python train.py --bias="all" --init="normal" --final_lr_fraction=0.1
Each number is 200 + 20 x the weight over the matrix's rms, rounded and kept within 0 to 999. Layers, rows and columns count from 0.

# down: layer 6 MLP down (transposed), 512x128, rms 0.336, rows 48-74, columns 0-127
# up: layer 6 MLP up, 512x128, rms 0.245, rows 49-75, columns 0-127
down48,218,178,192,181,192,185,182,187,214,208,203,194,204,192,223,178,174,211,216,189,152,169,242,203,201,172,175,253,166,212,205,219,210,240,207,144,189,206,185,204,196,173,180,207,202,220,193,204,191,187,219,215,226,242,194,175,199,197,190,180,247,201,180,212,242,163,242,188,211,201,232,231,210,186,222,170,192,189,174,208,224,198,197,199,193,220,214,216,201,191,198,213,202,222,180,199,200,227,160,180,180,180,182,207,185,206,203,196,216,224,178,212,184,218,194,202,197,155,207,216,206,179,239,187,205,214,217,207
up49,193,199,201,211,207,239,162,166,167,223,202,183,209,214,204,184,179,169,206,189,189,189,234,220,169,176,208,168,192,190,198,208,173,202,216,232,192,213,203,185,201,229,194,168,168,190,193,188,207,185,189,191,200,244,185,227,237,215,184,210,227,192,213,180,206,183,211,203,183,237,209,192,218,206,226,193,200,207,184,250,226,181,179,215,190,217,226,149,194,217,196,161,188,235,202,188,224,175,192,214,198,187,207,211,190,207,199,236,198,228,192,204,207,227,179,214,215,205,178,181,188,211,207,187,240,160,201,204
down49,216,220,204,204,180,187,182,181,158,172,236,166,198,215,190,198,207,230,214,190,226,210,213,192,196,197,189,184,201,180,201,217,216,181,186,186,174,211,202,170,174,201,211,197,199,227,201,156,213,173,227,208,238,224,205,192,199,203,203,158,215,196,182,191,209,222,180,209,229,204,209,214,222,170,187,213,219,201,213,220,191,217,220,189,172,193,184,208,214,172,195,208,204,180,193,206,197,194,179,193,220,198,194,145,202,217,179,213,190,220,222,212,186,215,200,166,202,181,196,235,214,265,209,202,214,192,193,203
up50,187,202,169,183,226,186,182,208,186,224,194,204,212,183,196,215,175,183,169,198,233,211,220,210,212,169,194,188,245,251,162,192,207,175,226,185,208,188,225,239,179,213,203,148,169,173,220,200,174,199,194,212,206,188,203,228,194,193,190,212,207,195,200,207,198,228,202,186,179,247,193,192,168,186,204,195,221,206,221,221,228,203,207,194,203,201,239,193,220,228,250,214,168,199,201,182,217,237,224,187,213,225,235,192,200,197,182,172,160,170,194,183,208,229,213,200,194,160,189,192,176,180,206,205,179,194,181,199
down50,203,184,209,190,206,227,178,198,233,196,200,224,205,222,190,217,223,206,220,192,221,209,213,198,188,218,178,181,190,209,212,174,218,198,178,190,208,195,177,198,191,191,188,210,200,180,193,199,220,188,212,180,184,193,189,198,168,233,171,186,198,206,211,204,211,207,214,192,225,211,150,213,199,204,161,200,195,187,227,207,175,188,192,190,218,209,196,207,186,130,184,208,217,203,227,203,204,195,181,219,186,167,200,169,217,181,175,212,202,194,192,185,232,197,201,201,176,210,222,224,193,210,226,187,209,218,225,216
up51,199,211,181,228,174,173,194,216,224,219,169,187,200,210,182,179,209,210,173,198,202,210,153,219,204,182,253,195,144,260,181,206,199,195,195,196,195,213,214,215,189,203,200,191,191,208,200,215,202,221,234,191,183,178,244,242,191,234,189,180,233,199,195,211,200,207,200,169,161,181,201,183,201,197,231,202,163,237,182,213,224,239,182,215,219,220,215,224,196,212,169,206,193,224,196,230,241,200,185,205,187,189,238,187,202,211,187,182,169,197,176,200,210,198,213,193,202,186,186,181,167,200,177,161,209,199,217,172
down51,187,196,200,206,208,209,210,187,196,209,201,203,217,200,221,189,176,194,219,195,220,212,249,194,212,207,196,178,170,209,218,188,207,182,175,211,215,195,194,240,180,234,206,230,215,177,208,205,175,235,218,217,206,187,181,203,161,155,217,217,159,175,196,220,191,224,193,188,166,228,217,228,228,188,179,190,180,238,229,196,205,177,205,188,204,206,170,210,230,201,192,241,164,192,236,219,207,231,209,188,188,219,180,178,211,172,205,236,222,165,183,189,182,203,189,215,208,205,172,193,221,188,162,211,132,254,215,160
up52,171,199,215,201,234,175,190,201,168,178,204,204,203,204,195,190,189,215,191,230,183,216,207,215,182,209,190,210,191,203,224,154,193,181,215,209,191,170,212,209,199,239,196,213,229,211,203,186,221,198,169,211,237,169,201,181,188,194,204,217,224,183,202,204,206,183,197,237,209,189,206,196,163,199,198,213,195,193,180,224,155,204,212,204,177,189,143,185,211,216,229,189,172,190,229,219,207,189,217,204,177,209,203,212,169,207,194,191,198,216,208,229,234,165,201,220,223,190,176,166,225,219,226,215,174,202,171,216
down52,220,208,186,194,189,188,191,177,192,186,214,207,197,191,203,179,202,237,198,193,223,196,220,185,221,221,180,200,207,191,211,174,164,170,210,209,189,168,190,252,215,210,218,174,178,210,193,189,216,166,221,196,191,222,220,212,198,227,210,200,247,182,201,238,188,199,165,169,239,191,218,211,234,169,207,168,178,191,216,176,183,221,221,223,198,243,203,201,202,200,211,196,222,189,168,196,207,188,196,201,208,183,186,191,184,172,194,215,192,181,233,192,221,179,186,214,191,186,191,191,212,207,198,222,193,242,193,223
up53,227,219,189,210,200,206,175,237,189,212,168,195,187,186,215,205,186,207,226,184,209,178,187,221,209,181,192,166,164,199,236,180,193,175,234,216,223,173,201,247,198,216,230,213,231,197,188,208,188,211,189,201,220,190,192,184,201,164,197,241,220,151,180,203,208,220,226,192,218,175,166,190,210,199,202,228,217,183,208,210,207,166,201,232,208,223,207,191,211,202,211,209,188,205,184,193,190,209,213,213,216,188,176,196,201,197,166,178,190,201,219,221,192,175,215,212,174,198,196,197,224,240,202,176,187,195,182,216
down53,152,142,187,200,182,219,152,187,206,191,194,195,184,181,219,198,206,186,208,182,200,203,190,197,189,204,215,216,207,221,221,210,216,190,202,183,236,154,201,177,196,196,168,215,211,195,196,171,218,219,178,174,205,189,190,202,195,248,194,224,223,187,225,210,207,184,216,173,206,208,210,189,201,183,207,201,204,232,215,199,214,209,241,239,215,184,190,179,193,176,206,207,195,190,188,207,215,219,206,200,187,211,195,190,197,246,197,202,207,228,198,189,166,185,200,209,196,201,189,196,241,190,175,230,224,194,208,222
up54,201,228,213,169,253,199,208,160,135,223,207,238,243,239,192,200,232,201,193,185,208,213,198,202,199,170,243,177,214,186,197,205,225,209,171,214,196,228,179,202,201,185,214,198,218,188,218,210,200,163,212,229,190,207,204,196,199,208,192,210,179,187,188,178,196,180,245,206,200,149,220,184,197,217,189,203,195,207,195,122,218,233,182,195,171,191,194,237,204,197,177,192,232,161,217,196,207,216,176,226,173,164,204,203,217,183,203,204,184,188,186,207,192,182,182,191,205,213,209,200,210,221,216,200,198,192,222,174
down54,172,211,214,186,225,208,214,169,214,209,202,216,223,197,192,221,189,218,195,188,186,222,188,205,183,172,216,191,216,196,171,205,239,177,219,204,211,193,171,220,192,197,197,220,213,196,205,207,191,190,218,206,197,219,207,165,177,212,213,192,186,196,230,193,220,174,257,205,169,158,182,187,201,246,208,232,177,164,187,177,222,207,223,205,168,189,200,211,215,186,216,193,223,152,205,173,221,203,200,188,184,140,195,203,184,229,210,225,177,218,174,201,187,189,205,206,215,199,182,167,183,224,161,217,208,208,240,223
up55,198,211,195,219,215,171,185,192,221,212,202,203,237,197,191,205,188,203,197,214,183,181,205,190,215,170,202,186,186,237,222,200,210,203,214,187,221,186,207,250,215,213,195,176,198,224,192,210,200,202,160,216,202,191,209,201,215,189,186,177,221,179,186,183,243,163,220,179,213,179,189,232,166,218,231,191,212,193,177,206,217,207,225,186,200,194,206,187,186,196,191,196,180,192,187,197,211,183,184,200,217,218,164,213,208,192,202,220,207,199,186,201,181,189,243,207,191,202,206,195,169,202,198,183,213,182,211,216
down55,192,202,171,225,179,202,191,225,212,230,199,186,179,194,204,183,227,211,215,210,223,185,197,200,230,207,186,214,201,191,194,179,208,186,189,200,205,242,195,201,195,237,193,221,206,194,188,166,223,201,211,207,230,225,184,212,192,213,204,218,206,189,219,213,204,241,199,214,196,193,215,214,177,196,148,205,186,219,217,181,179,222,225,185,179,201,152,192,199,205,205,224,184,209,191,208,195,200,201,187,217,200,212,187,199,212,179,192,205,216,213,181,205,184,176,169,204,208,165,179,227,206,148,182,188,198,183,177
up56,229,183,193,203,215,225,207,184,231,190,210,161,195,170,172,188,170,189,212,206,169,204,204,193,170,210,215,180,219,244,214,194,185,183,237,234,191,142,176,213,208,205,223,201,212,180,219,203,219,192,188,219,206,185,214,193,197,211,196,236,202,178,210,207,193,195,164,211,201,191,197,236,177,205,195,216,181,204,223,181,207,203,223,205,205,201,184,242,192,181,207,229,188,204,199,256,180,208,154,185,221,184,235,205,234,202,187,197,196,186,200,174,196,162,218,200,219,217,145,217,200,200,215,196,220,147,209,191
down56,223,243,233,225,182,212,190,190,182,205,208,220,227,165,180,177,225,230,207,175,194,202,224,198,193,155,186,179,199,206,219,159,179,238,178,187,187,191,202,191,199,202,242,182,222,194,192,189,247,196,187,187,207,235,172,196,208,191,230,175,182,159,214,188,213,202,197,188,213,192,230,198,195,179,196,201,199,212,185,221,190,170,203,170,226,193,209,214,211,174,233,187,173,211,209,218,173,205,175,178,226,223,199,190,199,173,176,183,225,196,202,191,213,150,225,235,197,212,198,192,241,199,219,215,202,194,212,188
up57,205,185,204,211,186,201,170,229,183,167,202,174,188,197,199,216,210,219,203,200,171,205,215,180,190,198,208,191,199,212,171,223,225,224,214,210,174,199,191,221,200,195,221,213,198,172,188,224,189,226,161,216,189,203,220,195,207,204,203,200,225,188,208,210,210,192,188,182,207,223,189,174,192,229,217,199,182,193,237,192,204,215,177,161,186,230,210,182,177,183,222,193,215,203,241,208,166,216,197,222,168,229,200,196,221,218,178,215,189,217,198,203,202,197,215,192,150,210,209,164,206,186,199,207,201,174,217,209
down57,205,231,206,180,171,194,204,173,225,235,205,238,164,181,187,176,199,180,167,203,185,215,195,195,191,195,198,212,192,193,194,214,197,213,167,192,221,221,192,188,214,230,206,188,214,231,172,217,204,157,233,158,182,229,214,204,181,211,186,192,222,206,225,152,198,203,207,218,237,186,176,223,207,190,195,189,184,206,204,190,197,225,183,210,208,196,221,205,205,234,192,205,183,187,168,238,212,186,231,197,222,209,172,217,165,205,203,204,197,172,206,201,201,194,207,192,207,186,215,214,176,200,202,214,194,197,182,220
up58,200,162,227,184,202,201,190,174,208,198,194,193,182,190,198,210,162,179,203,211,180,200,197,189,192,207,209,175,204,204,209,199,216,187,236,194,213,221,219,209,188,183,196,205,206,191,220,205,224,181,187,182,193,196,202,224,226,185,224,198,186,206,225,188,177,185,203,217,208,213,177,201,217,209,200,200,196,208,202,198,200,196,204,192,198,189,205,208,196,186,216,196,189,206,172,217,212,223,210,211,214,210,159,197,201,187,204,200,207,207,197,195,201,200,222,223,210,200,202,181,202,205,220,206,207,197,190,216
down58,215,205,201,201,186,206,211,215,207,199,193,206,175,214,188,213,216,220,189,194,217,179,203,198,205,198,174,223,185,215,169,192,225,199,168,218,181,212,210,197,215,217,213,199,197,210,180,208,196,227,193,190,183,219,198,182,180,189,184,198,218,188,197,208,225,205,222,208,220,211,208,195,217,207,191,203,204,201,199,185,180,185,226,196,189,170,201,197,221,194,194,199,175,225,181,203,186,215,203,211,202,196,205,182,195,196,170,197,203,189,176,218,195,207,202,184,201,192,209,205,216,233,201,204,199,195,196,189
up59,207,192,194,194,187,199,205,197,208,160,179,183,170,205,209,189,192,212,196,191,238,177,244,209,220,197,216,186,220,202,190,226,233,187,209,204,202,214,231,213,164,188,186,197,237,181,212,171,169,207,182,232,189,171,217,210,194,200,221,204,219,193,194,189,209,198,226,196,184,181,212,177,179,209,198,195,218,223,192,183,181,234,176,230,200,218,186,189,217,191,194,201,190,220,195,187,193,206,195,180,185,179,202,217,215,210,186,207,195,223,198,213,195,200,190,207,183,169,194,235,217,196,228,211,195,177,192,224
down59,212,202,204,194,229,218,209,177,199,227,207,218,195,196,183,213,193,186,211,193,181,202,188,198,211,173,178,202,211,226,181,183,163,214,205,194,182,189,166,221,227,214,201,179,183,218,200,204,235,217,191,187,206,192,211,207,200,221,199,224,183,200,210,216,196,190,173,224,216,214,201,190,227,184,198,153,188,173,196,202,220,204,213,223,206,199,188,219,209,217,189,193,202,166,171,198,209,185,219,192,198,216,199,186,192,193,178,194,200,195,192,208,202,193,228,201,193,231,209,186,187,205,198,198,238,193,202,193
up60,205,167,205,194,194,190,206,184,188,216,212,194,214,212,178,187,212,161,199,191,201,189,206,196,175,209,220,213,171,209,216,196,221,214,216,166,199,185,160,209,205,226,182,211,202,222,179,181,207,211,183,210,199,208,199,206,188,188,198,208,190,185,186,204,195,215,205,202,188,162,216,205,228,227,205,202,178,195,209,192,186,204,216,239,210,246,191,206,194,200,188,203,202,218,205,167,195,236,203,202,191,193,211,231,199,197,204,190,202,195,208,199,197,208,198,199,183,201,176,208,205,204,210,193,223,190,232,196
down60,199,196,219,197,209,186,212,231,190,230,195,218,205,209,210,236,187,195,215,192,218,201,195,189,199,205,192,221,219,185,184,195,220,173,172,199,195,213,226,214,225,202,194,168,207,187,194,207,225,186,216,179,182,212,217,210,200,206,168,198,209,210,199,186,218,199,202,229,231,225,219,219,190,214,193,193,186,152,220,212,178,183,205,178,202,167,209,211,204,208,194,204,187,213,184,189,190,193,202,214,168,209,211,191,208,222,191,203,210,212,178,194,182,182,189,180,171,211,192,203,215,218,181,204,170,233,194,155
up61,206,210,189,218,219,174,164,186,189,217,215,211,242,195,174,183,191,211,204,201,205,224,247,212,178,217,192,181,205,228,168,235,202,162,224,224,196,228,207,200,246,244,197,186,175,193,210,204,206,184,183,232,216,204,184,219,194,188,181,206,190,197,177,180,164,216,221,205,175,192,173,214,190,199,163,191,232,151,185,197,196,198,213,195,214,190,202,183,210,220,220,163,206,203,240,163,183,228,190,193,193,171,163,184,229,207,199,199,185,197,188,179,258,226,226,216,233,172,197,170,173,224,213,203,203,195,192,204
down61,194,199,188,211,200,195,208,185,218,197,223,171,220,190,237,170,220,207,221,187,195,198,198,193,190,211,202,168,232,202,199,229,170,213,133,191,195,194,176,163,223,173,200,188,192,214,211,190,221,183,201,206,234,196,208,177,174,213,204,221,184,175,219,224,163,201,181,185,183,202,197,212,200,187,210,193,211,206,174,197,213,186,211,206,197,200,228,186,205,202,210,231,195,210,230,215,194,173,231,191,215,178,187,209,225,192,207,182,191,159,175,203,175,190,192,202,223,197,205,187,199,216,229,211,222,212,202,260
up62,219,163,214,206,215,222,178,255,187,208,195,186,188,197,214,213,209,215,173,244,195,224,198,200,274,235,193,198,197,189,203,182,250,201,190,162,213,236,205,199,198,202,184,173,190,204,208,192,183,210,164,171,209,195,181,202,209,170,245,205,193,212,188,226,185,193,185,189,259,177,202,225,176,172,211,207,188,223,173,161,201,186,214,196,203,179,176,163,196,269,209,201,181,180,198,219,233,170,224,180,191,202,186,199,225,170,196,186,173,224,210,157,196,197,195,189,189,218,197,231,210,215,199,211,190,181,221,191
down62,187,220,225,202,240,161,222,202,191,183,190,186,208,200,200,227,229,206,151,159,209,236,223,223,233,229,227,183,231,212,233,174,226,198,201,217,177,221,200,206,189,178,205,204,169,178,202,199,197,224,206,198,184,151,175,189,210,155,212,184,237,199,209,219,190,177,149,211,232,209,209,185,171,156,249,247,213,249,170,207,232,211,285,189,184,189,185,174,182,245,208,177,187,201,208,198,199,180,189,214,226,138,205,202,190,189,214,219,196,208,196,171,194,221,166,190,172,183,205,177,144,199,210,219,200,192,188,182
up63,195,166,217,212,181,214,215,184,169,191,211,182,213,194,208,228,188,183,213,178,218,191,272,201,166,208,200,216,184,229,212,202,181,176,205,227,257,219,159,211,175,199,197,233,187,187,219,198,175,206,184,207,231,184,188,230,227,172,197,210,183,187,231,179,230,190,207,193,175,206,226,192,180,198,188,240,168,171,206,237,235,206,202,220,192,224,208,216,169,180,212,204,183,227,193,217,199,219,211,222,192,176,179,186,203,202,211,175,187,214,171,196,206,213,177,199,188,210,168,195,205,229,247,170,202,163,167,219
down63,169,191,207,227,231,215,246,204,211,205,225,185,193,217,187,247,174,207,240,184,200,177,195,209,224,194,193,198,219,180,179,213,168,180,232,206,182,198,187,198,203,208,207,139,209,196,203,186,210,222,173,177,213,204,156,202,231,143,229,199,159,190,186,182,206,230,207,222,168,204,233,218,203,174,188,209,197,203,193,218,218,193,219,145,204,189,194,202,207,176,203,229,216,198,236,194,199,200,188,176,192,202,182,190,227,225,183,192,248,199,205,228,199,227,174,170,189,231,145,207,205,217,222,170,187,197,210,193
up64,198,195,211,220,181,176,218,205,187,217,193,249,199,215,162,199,200,174,193,210,200,193,211,215,202,206,221,222,201,234,197,210,217,211,223,211,174,194,211,236,184,170,248,194,195,207,196,220,212,195,200,248,208,176,210,201,196,196,196,210,211,184,196,195,179,180,230,181,180,200,200,223,177,234,188,203,218,211,237,200,176,190,222,167,189,178,201,170,206,209,193,220,209,172,179,162,180,201,194,223,203,221,198,181,223,194,214,214,196,214,189,204,177,197,207,210,173,182,177,206,183,188,182,175,181,209,211,194
down64,211,237,172,206,186,205,217,174,201,204,213,191,169,198,226,233,232,198,185,194,192,199,222,184,182,198,193,187,204,177,184,177,183,213,190,178,226,201,164,190,199,197,157,178,178,189,180,146,212,191,236,200,174,226,193,192,193,219,206,223,207,228,222,188,192,245,209,205,184,208,216,176,213,179,177,175,185,184,195,192,217,212,184,211,219,192,204,219,223,190,201,190,199,208,226,214,183,217,206,177,190,195,235,244,188,204,214,164,183,179,191,223,207,195,195,210,217,215,231,204,224,203,229,205,206,215,194,178
up65,240,239,219,168,181,216,207,235,185,207,179,209,197,208,186,201,194,189,212,217,186,208,211,169,195,188,214,159,194,220,217,184,221,264,190,190,231,206,191,191,208,190,208,184,170,198,224,196,180,238,184,178,235,171,191,209,219,173,206,179,192,220,196,202,171,192,182,201,202,214,195,193,216,205,216,207,173,178,223,194,208,177,209,212,253,198,230,201,187,200,182,228,184,170,200,159,179,172,163,198,194,208,218,160,193,204,197,209,197,215,228,167,211,216,196,211,235,212,194,206,174,227,163,202,219,222,182,184
down65,211,196,230,204,207,196,209,205,218,213,189,205,186,184,192,209,201,219,246,221,177,177,177,173,193,186,202,170,179,197,178,196,153,225,193,160,214,207,192,203,185,169,208,253,168,185,214,232,183,199,205,190,232,210,225,206,209,229,212,182,204,209,211,226,186,172,210,155,242,257,155,184,194,198,214,197,206,151,198,197,190,191,176,200,218,185,208,193,244,202,214,216,200,200,205,158,215,195,202,203,181,192,194,189,210,206,192,190,182,232,216,216,213,245,169,212,177,203,207,194,200,231,199,187,196,210,200,164
up66,191,194,202,194,218,182,172,230,213,180,234,193,195,209,173,188,190,216,203,226,243,209,197,212,203,183,204,184,204,224,191,225,195,229,193,227,199,201,197,185,162,231,195,186,167,172,196,189,173,184,234,162,176,209,204,214,190,220,201,216,201,206,199,199,216,191,238,177,212,188,200,203,196,195,203,222,207,206,175,168,221,189,212,156,197,199,195,186,221,185,211,205,173,220,195,218,188,173,172,201,190,198,229,193,219,239,210,178,207,209,216,219,220,218,212,184,205,212,185,200,222,200,174,207,187,211,173,222
down66,195,194,201,197,175,233,222,186,217,185,183,194,188,185,209,204,212,209,196,177,190,200,178,216,182,207,184,189,200,208,182,188,176,204,169,207,214,212,192,188,188,213,222,163,197,200,222,209,206,201,179,223,189,199,213,186,226,154,171,177,201,204,202,191,187,220,203,231,217,205,212,176,234,219,181,182,228,198,213,228,211,211,185,228,208,226,186,217,188,218,208,202,211,197,224,200,218,204,206,200,187,206,196,215,185,162,195,218,164,199,207,205,173,181,201,195,220,214,194,223,224,226,158,163,197,207,234,201
up67,198,210,170,207,198,192,181,175,189,237,169,184,219,202,209,203,212,213,212,205,198,214,254,183,226,224,208,183,216,214,197,192,200,186,238,190,175,218,183,218,190,214,202,214,208,186,181,152,243,237,208,136,183,174,179,214,186,224,213,219,219,199,196,209,207,206,202,218,191,186,208,238,189,193,188,224,207,231,195,200,204,189,196,210,194,177,192,229,164,176,233,200,177,169,175,191,190,189,214,216,182,177,203,199,185,185,209,217,190,205,198,182,225,178,191,206,230,210,242,185,215,200,187,182,218,178,179,209
down67,190,199,219,213,217,194,214,219,197,184,224,201,171,207,227,178,200,210,210,212,177,188,206,198,188,210,182,230,222,184,190,228,170,235,209,205,196,168,216,198,219,182,173,192,202,202,195,235,204,194,245,220,188,234,178,238,210,207,187,204,182,183,184,179,158,197,210,213,231,222,210,196,173,206,220,168,227,195,176,167,191,216,197,173,196,200,228,175,189,212,186,203,187,189,206,224,147,187,212,174,204,220,201,215,232,221,200,222,208,184,197,193,195,210,235,183,164,208,214,203,205,204,187,169,214,206,224,157
up68,173,249,217,209,197,156,174,208,224,191,154,177,222,194,188,198,204,227,185,159,211,185,223,213,219,175,221,251,159,194,180,234,161,210,231,181,207,266,213,189,173,199,198,205,185,212,183,209,206,202,145,217,211,195,174,213,211,205,187,181,257,177,185,237,180,192,229,213,190,189,223,207,177,199,204,210,207,200,168,184,218,221,210,178,217,196,212,174,201,251,235,170,173,228,162,183,195,199,170,198,196,188,180,174,204,175,242,205,192,231,211,176,212,203,182,208,199,207,181,234,198,229,172,157,189,261,206,200
down68,237,230,189,243,184,197,172,201,199,195,161,164,169,130,219,186,188,246,184,152,217,216,206,190,237,180,191,247,206,233,205,187,229,221,208,177,206,227,224,229,166,215,181,164,230,197,221,214,151,208,202,219,181,249,234,176,188,217,197,212,188,167,203,201,218,158,198,214,211,221,191,192,240,187,224,164,211,177,208,217,199,250,215,221,214,222,236,166,202,231,205,155,194,212,169,180,211,174,195,191,205,274,207,186,187,194,231,206,216,196,211,179,189,185,193,193,180,240,204,182,195,151,196,183,195,201,229,155
up69,198,208,176,205,215,206,212,184,189,170,193,185,187,201,196,210,186,169,207,214,188,191,222,203,206,172,215,203,198,197,178,184,213,187,233,195,214,217,162,177,188,232,202,178,169,196,223,198,229,232,181,193,227,169,187,201,217,218,226,204,199,212,231,165,209,204,200,183,217,214,200,201,219,195,221,174,191,194,216,193,190,209,221,196,180,198,183,179,186,203,222,207,196,232,190,183,216,201,169,205,227,183,195,192,211,213,174,184,216,198,198,207,179,206,170,231,193,202,202,195,226,220,176,192,193,184,228,239
down69,218,190,203,200,212,170,174,206,212,192,214,195,194,176,239,229,203,217,190,229,185,214,185,167,178,198,205,200,226,204,201,217,199,185,151,189,193,173,204,234,217,194,198,223,219,156,181,187,174,211,211,217,188,213,204,209,230,216,201,216,184,200,184,199,202,151,196,196,186,197,192,203,166,234,173,243,192,191,210,201,211,193,188,239,216,171,197,223,225,215,198,244,201,175,219,218,185,204,219,184,189,195,216,198,202,203,228,201,193,193,211,200,182,195,210,139,199,230,182,177,187,184,184,208,197,226,183,201
up70,171,204,186,217,194,212,198,226,214,182,227,214,195,210,195,201,220,172,201,228,207,211,185,203,214,187,201,240,194,197,210,177,212,188,209,209,185,206,164,243,192,175,211,215,199,202,194,175,198,208,168,185,219,233,232,211,192,212,208,202,201,218,164,203,204,202,159,223,203,148,189,191,228,210,198,152,183,188,177,214,226,201,226,203,216,190,210,180,204,167,195,214,188,223,202,190,182,175,182,200,207,247,180,150,215,208,184,189,166,223,204,167,189,191,202,210,211,226,218,240,188,198,233,171,198,222,182,181
down70,177,197,175,216,188,207,212,182,182,200,194,215,199,198,182,221,194,200,207,218,194,162,205,221,222,210,218,194,200,238,175,201,230,164,213,189,215,200,191,231,165,197,196,217,214,244,214,156,187,181,201,225,220,179,231,203,181,228,176,218,187,192,192,195,250,193,212,175,187,173,217,177,184,201,207,160,181,212,167,182,210,205,219,194,211,170,185,205,218,217,211,168,192,162,214,207,179,206,188,210,177,191,215,190,216,193,210,205,182,208,189,218,172,216,223,158,204,201,229,226,244,187,191,210,191,216,222,262
up71,166,184,219,202,236,179,123,170,200,198,163,236,202,209,199,158,170,171,227,215,213,199,198,194,199,182,204,179,201,184,173,219,206,195,205,223,223,223,228,216,192,200,183,200,182,194,171,218,223,201,213,201,209,194,216,188,204,214,210,192,204,216,206,179,218,184,207,225,186,238,214,191,220,193,234,198,211,213,183,203,191,187,212,185,210,199,198,187,200,187,208,173,200,214,179,184,224,194,181,235,224,223,154,205,215,157,208,215,223,177,176,221,169,221,196,227,197,185,184,191,182,209,201,240,215,198,205,206
down71,251,204,212,200,226,214,223,219,199,232,204,184,204,222,161,172,166,206,229,202,196,153,225,217,203,203,183,220,248,192,176,179,206,221,177,192,199,188,186,176,213,223,210,205,182,193,215,201,185,211,253,199,194,248,220,162,178,213,195,216,229,181,181,215,192,233,172,156,203,173,213,231,187,210,197,211,210,166,204,200,213,239,209,212,183,134,181,156,205,210,199,225,217,164,183,176,200,232,216,188,210,179,186,216,181,200,211,223,182,223,205,197,189,190,210,180,222,183,200,186,219,212,191,181,212,178,201,179
up72,179,218,206,239,192,201,191,201,179,210,231,202,241,194,233,178,191,180,176,192,185,163,194,213,211,167,231,196,211,210,217,220,199,195,239,221,182,186,173,211,211,166,234,154,188,209,196,211,213,203,219,221,168,149,193,231,166,216,184,212,176,196,188,208,174,195,200,200,138,219,200,212,174,180,224,184,191,185,197,210,180,222,220,206,190,172,201,228,213,146,233,180,228,221,216,194,210,228,224,216,200,178,242,218,194,173,172,188,195,205,244,187,204,203,193,179,217,193,201,219,230,172,182,178,216,223,192,220
down72,173,181,205,211,168,210,176,189,217,225,216,203,186,204,158,198,226,172,184,218,191,213,234,171,155,213,219,174,213,208,216,202,215,200,210,208,187,215,224,230,211,241,200,234,210,190,198,194,243,169,194,181,180,195,204,198,187,209,183,227,200,220,195,202,219,196,213,201,160,197,221,190,166,225,173,200,213,214,218,204,179,223,193,229,199,210,193,172,191,183,194,181,199,193,223,211,190,168,230,225,200,175,199,187,184,211,185,195,218,201,154,179,239,187,240,218,218,226,196,173,179,200,181,246,170,227,181,155
up73,197,188,191,240,203,191,213,190,203,223,222,186,194,211,207,183,172,205,169,201,160,170,232,148,207,180,220,207,203,184,208,151,186,187,230,210,206,217,197,208,197,172,203,229,176,197,209,196,198,203,211,211,205,193,179,223,208,201,185,192,193,218,204,202,206,161,232,200,223,180,173,204,207,192,220,219,224,209,208,187,211,182,235,207,202,177,191,226,220,194,172,173,174,171,212,208,188,181,154,202,222,162,195,219,169,204,195,209,251,237,197,198,226,224,205,224,206,187,220,215,156,226,201,212,199,186,195,204
down73,224,196,212,204,182,189,208,211,206,174,200,201,174,221,204,176,216,213,217,211,216,204,181,251,167,208,190,196,185,165,209,162,186,188,255,195,158,207,213,184,216,190,186,226,174,220,187,212,169,199,227,185,194,188,185,185,217,233,228,204,203,195,228,160,199,202,171,248,192,163,183,190,187,215,229,174,208,228,190,230,188,206,199,184,189,199,203,210,204,172,209,187,214,184,202,180,201,146,195,199,218,223,191,230,222,224,183,211,190,194,191,209,209,214,255,210,195,164,204,186,207,181,208,203,191,221,193,211
up74,190,233,211,209,247,183,192,189,196,194,225,207,174,202,204,172,198,232,173,198,167,217,197,221,220,181,157,182,212,180,218,155,176,250,190,199,211,192,217,209,197,213,194,193,185,171,206,203,211,172,159,221,158,205,180,189,234,211,216,187,174,201,191,204,206,195,196,178,183,191,215,189,210,176,211,236,212,180,254,240,199,202,220,227,191,163,232,158,196,203,295,183,246,162,201,196,237,228,209,224,193,231,200,168,205,186,204,211,187,191,197,216,192,206,170,213,212,197,206,188,194,215,229,176,167,166,175,165
down74,184,224,194,215,201,165,194,153,226,214,218,221,132,205,171,213,183,188,167,208,186,242,237,208,178,172,222,240,190,182,166,228,200,217,202,200,194,245,221,232,163,197,219,203,202,145,179,215,188,222,196,200,207,214,177,224,152,182,205,202,226,212,213,197,200,190,189,227,201,159,196,202,188,191,191,220,187,184,177,222,176,247,137,174,190,196,225,215,208,197,257,187,217,227,226,208,188,186,191,185,214,199,185,217,247,194,203,212,178,197,143,217,206,198,177,232,250,223,238,183,175,218,229,208,205,183,181,182
up75,177,209,189,223,210,224,191,242,215,187,202,185,184,190,229,191,196,211,181,199,252,226,185,211,188,192,200,211,180,197,211,192,189,242,226,200,217,185,142,180,166,190,205,248,185,191,218,196,176,204,193,199,176,205,167,217,229,196,211,221,184,184,204,199,242,210,171,203,193,218,181,182,178,160,206,191,158,189,239,198,189,240,207,239,207,213,174,210,214,191,238,193,154,201,210,227,201,237,189,212,195,175,162,173,221,205,191,187,214,197,213,210,172,173,192,186,173,190,209,200,207,188,223,211,214,168,227,225